python train.py --n_kv_head=1 --norm="rmsnorm" --norm_place="pre" --positions="rope" --rope_fraction=1.0 --bias="qkv" --init_std_qkv=0.0345 --init_std_o=0.00637 --optimizer="muon" --lr_head=0.0106 --warmup_steps=200 --schedule="cos" --seq_len=1024
Each number is 500 + 50 x the weight over its row's rms, rounded and kept within 0 to 999. Layers, rows and columns count from 0. Numbers have three digits each. The size before them is the row's rms in percent of the matrix's.

# up: layer 6 MLP up, 512x96, rms 0.097, rows 59-68, columns 0-95
# down: layer 6 MLP down (transposed), 512x96, rms 0.0876, rows 59-67, columns 0-95
# gate: layer 6 MLP gate, 512x96, rms 0.0998, rows 60-68, columns 0-95
up59 110:492557486582608579438524432513591467497436558524461491476509501501419514491490491517534463523549459561424488535429573492455436448524511465566518464468480519457472450495403397540576542587445489540591515514519550494442552540582485526465468579563469563395437510553490465516407478444477458561
down59 109:534406475394506522507524510551567577460458532508468512490548603466563499493502551522488505519461482352482527571502441564561459552450446445481500431625471429524520475510463486465515464578417435567412504468567522528497578410467547551454517450510548454461468538431491462549450445558509550485
gate60 117:481488527444558530491453550469521470444380565469482506538538525445502516463547438480522447507529439524451493483548526507534415523580544607414469528442445504403484534570522505497545532465627504466580466516596470466614550505525616551491460589481505458569441445511554556439506484539520448461
up60 114:481536456521533489576518468436441510507411432574463580527497494457538522534465482489580579599663451486405582511460530480417504581547527497459497504476506580527534548408411451532564533531528571526528502509562494478542522515535479547477529600497460525553510462517600488440556483460536470437
down60 117:491481524530577444513530525495501466435517618560484544498569502380412446467505435545508526501520512506513501535579526558533452440541460557435416591446514408552487555484459515498553437496559522496461460499521491506522610517461618582501434563383596486553512477472526548420512545486463475475
gate61 104:566483497489524440510406477573417556465519520426564430574498441466569484558585515572424522455432501466492468571446560489438473468468463550542453456550448544485533486517550445546545415547427403527527560577501507502554539436535529481616528524444488564471493528528526511515575422485603526543
up61 103:433530511601498508385497468487459491482446496543530490495468537557489473446528505445563447595416514579442441504473399488562488467423509517442484504484501531445555504544450611528518482472488462474494442494597481400567550509548427395541416390521456494596518587502530515503553511503464446493
down61 107:484525539463521540520521549506520418507513556519392547485407585563517484529440483450463474503529615518554461517646454483530514534537502540467556478527522477425525499400403536469399493543548528517490429476570535508511508470529467442393536499588443429531530501533516560501500573496364521491
gate62 112:497526443488515533631473430537408457428498489432427521516542462432491552554449471501406552422523417525537513526486568505417473562521541514583450485456468405503475511481404435570544503513583536547483466469484436463511537556521461459512486551455462532491493505484547430608476439529438429399
up62 107:411507467469635554585528516531603489441461521534426547526541475480494493470523420531424501452471412541476500437476502467538533508502517473553541465443517559525502585554488433522543574515411552542482499436457487422455446527525380530482565477511605479425491454516531467605497485488540510607
down62 110:505551455523482536438478537458525459514551394499548437562544550473500529532435428562585565513449470477455544602532430499429525498482458422564506489473454538441478459587511509458550374542501583542492463507462457475431516569471627559586468515466437564525449439560498562505449545514475555474
gate63 102:493489574454578444458464478501511493452416504543525461535420524508385518417525465470529520436582493417409443534455466489456495467493478542566502552505497503496470464464586542405470440428540469564446565459552499549473541561503545480504424454454445494517517644539556485445551474493428553385
up63 104:502546489516507560501520514538520442493454483512519489526488525487507477521512541447597536469425579636540481493465576544550573530510548490505513466457434468390538462532469535613547509669512526465425509519427543423560579534434438446475489451446507499533473411540393481520551499509524421530
down63 104:446401492477484513526517511485485378481438533427554574557430469514538538516437546414518517566457568540545542498512481492565559504495524548448471474524413395558491513564484408391557487586525557460495519445519570447467431407498464495532495489446546505607513498433459537468490476615472482487
gate64 109:398460567546570489589458550505467501465535542514469559516480570518569490455454478471515532427523465500489496501568509472466449507478466548477552503495518431448457546538483537614337433618463455472527593427528483409491540483476449484531487507428527463498580530486372434483585495479462490524
up64 108:495451524528560550510471462491476454456500534371439545506579500517504480482440524465472414448475471572534438590552527426479573399596506495525532480499450451418463520474542412479549548399490508415448550489501527637437450481605433477503507459521458413468545532511483549500487443474528531545
down64 109:556479474492411511467526401479465515519498531495506502465465407429440538584573531568446514604538484476501462424486485554581621476500538446467545436493481553548575452509482451499500492469543506605537373546392504573550447452489507589474526525557550531486487476496517590459552431539509473457
gate65 098:504451510454539483470582529491457571557447490486515545490546513456492554604499496483515520518421552501476436471477516552541644386463550438503522507512401531499408490548503479514476519479528480480554612531516428515583565417518581413552448525481507560554406543590484498537513444437513476415
up65 107:565480524371547473552471500483541516512498578529531548535453513479496559535439386501470506488504463466494479402546423479417405462443509552363547490467592389544482467477456505378475491464516515507404510404557522530472512522477474542501555517531561519498524541459435490429439570468506447476
down65 103:413462453582488511382542456522490474424525509472470511542490501571489417461585582537548485430478481479476577539484540467545429542543575491541431531453553537476596534475503565575467528588413475559551478542476502432526525463510570462470498521466400593527496486600569472518474443511503588547
gate66 078:615576522465512563498546484503514501559549441480413440490567546512425474462488405423528533545455451442499505467459461539480536475507385532481472412528461457477459429553431408380521538490473493462588554416529463427443559476445505520495476464540585455475579526532525478435511447557508557535
up66 079:477554453393467560491544488521476526482508446525439484469481474516471498639508396457514568504526440436413515514495574552447476446401464508524550480555431461492605502555495448393539523506514519459477456457474572483555469516446491621433515469514429535460617457481430458419496471470478471473
down66 080:393416600452469490467600548539508537563529498584500531458511512463480543455533477431442489493503555437564491570460497571511435495460526519565469428525510464495584499409511463559492527451467428508513531484494570435424493506451513449533500427505603599581473382499512474507517534608437507460
gate67 096:554512608478546427520584467518456488533546601448367375493508586599477456516432436520443477517560483467500482541517566601516448516496466544494491507492518515493538474543528493673485507536531595514536483488522557570499507528509485438426488502405417521485494490511520462495488463573462518497
up67 104:442544431513475429477469455593562594376408516480562500516485484462560541534396513449528511451419476465479514573555482479525445473486548499562467435540502501592437450521448490447441475466422470489406492525509530515530515456552524552472457445558582475412392478494553542418490475544434472531
down67 105:481520502449486493482483478483549443514469476506465492569607552519576557452493452515421537401466424562519380523551555469428506470536478516623506461514421537513398528565461513521486499423510494513493476375450418529502476514503521554559530539604396462548419448496513500448469437443542472462
gate68 095:478525582509488487384385515516453628509469479472564401511580456542583572470522379549483474536555540526470550580514489482568526469543410536554517461400529456497539522512485434413502523485435622471531484542489549480490507430476528517419510528526524470417573485512519508486472456500504534459
up68 097:533551537603576563567562597431426412571500558495525495526554525504541459543490556499464432497541517550509512437529536580534538573515441518474485508514532516431528458489568532509502455485520387555522458493531499601468585572533506553496493531522468448568490534486539580586570555644489531526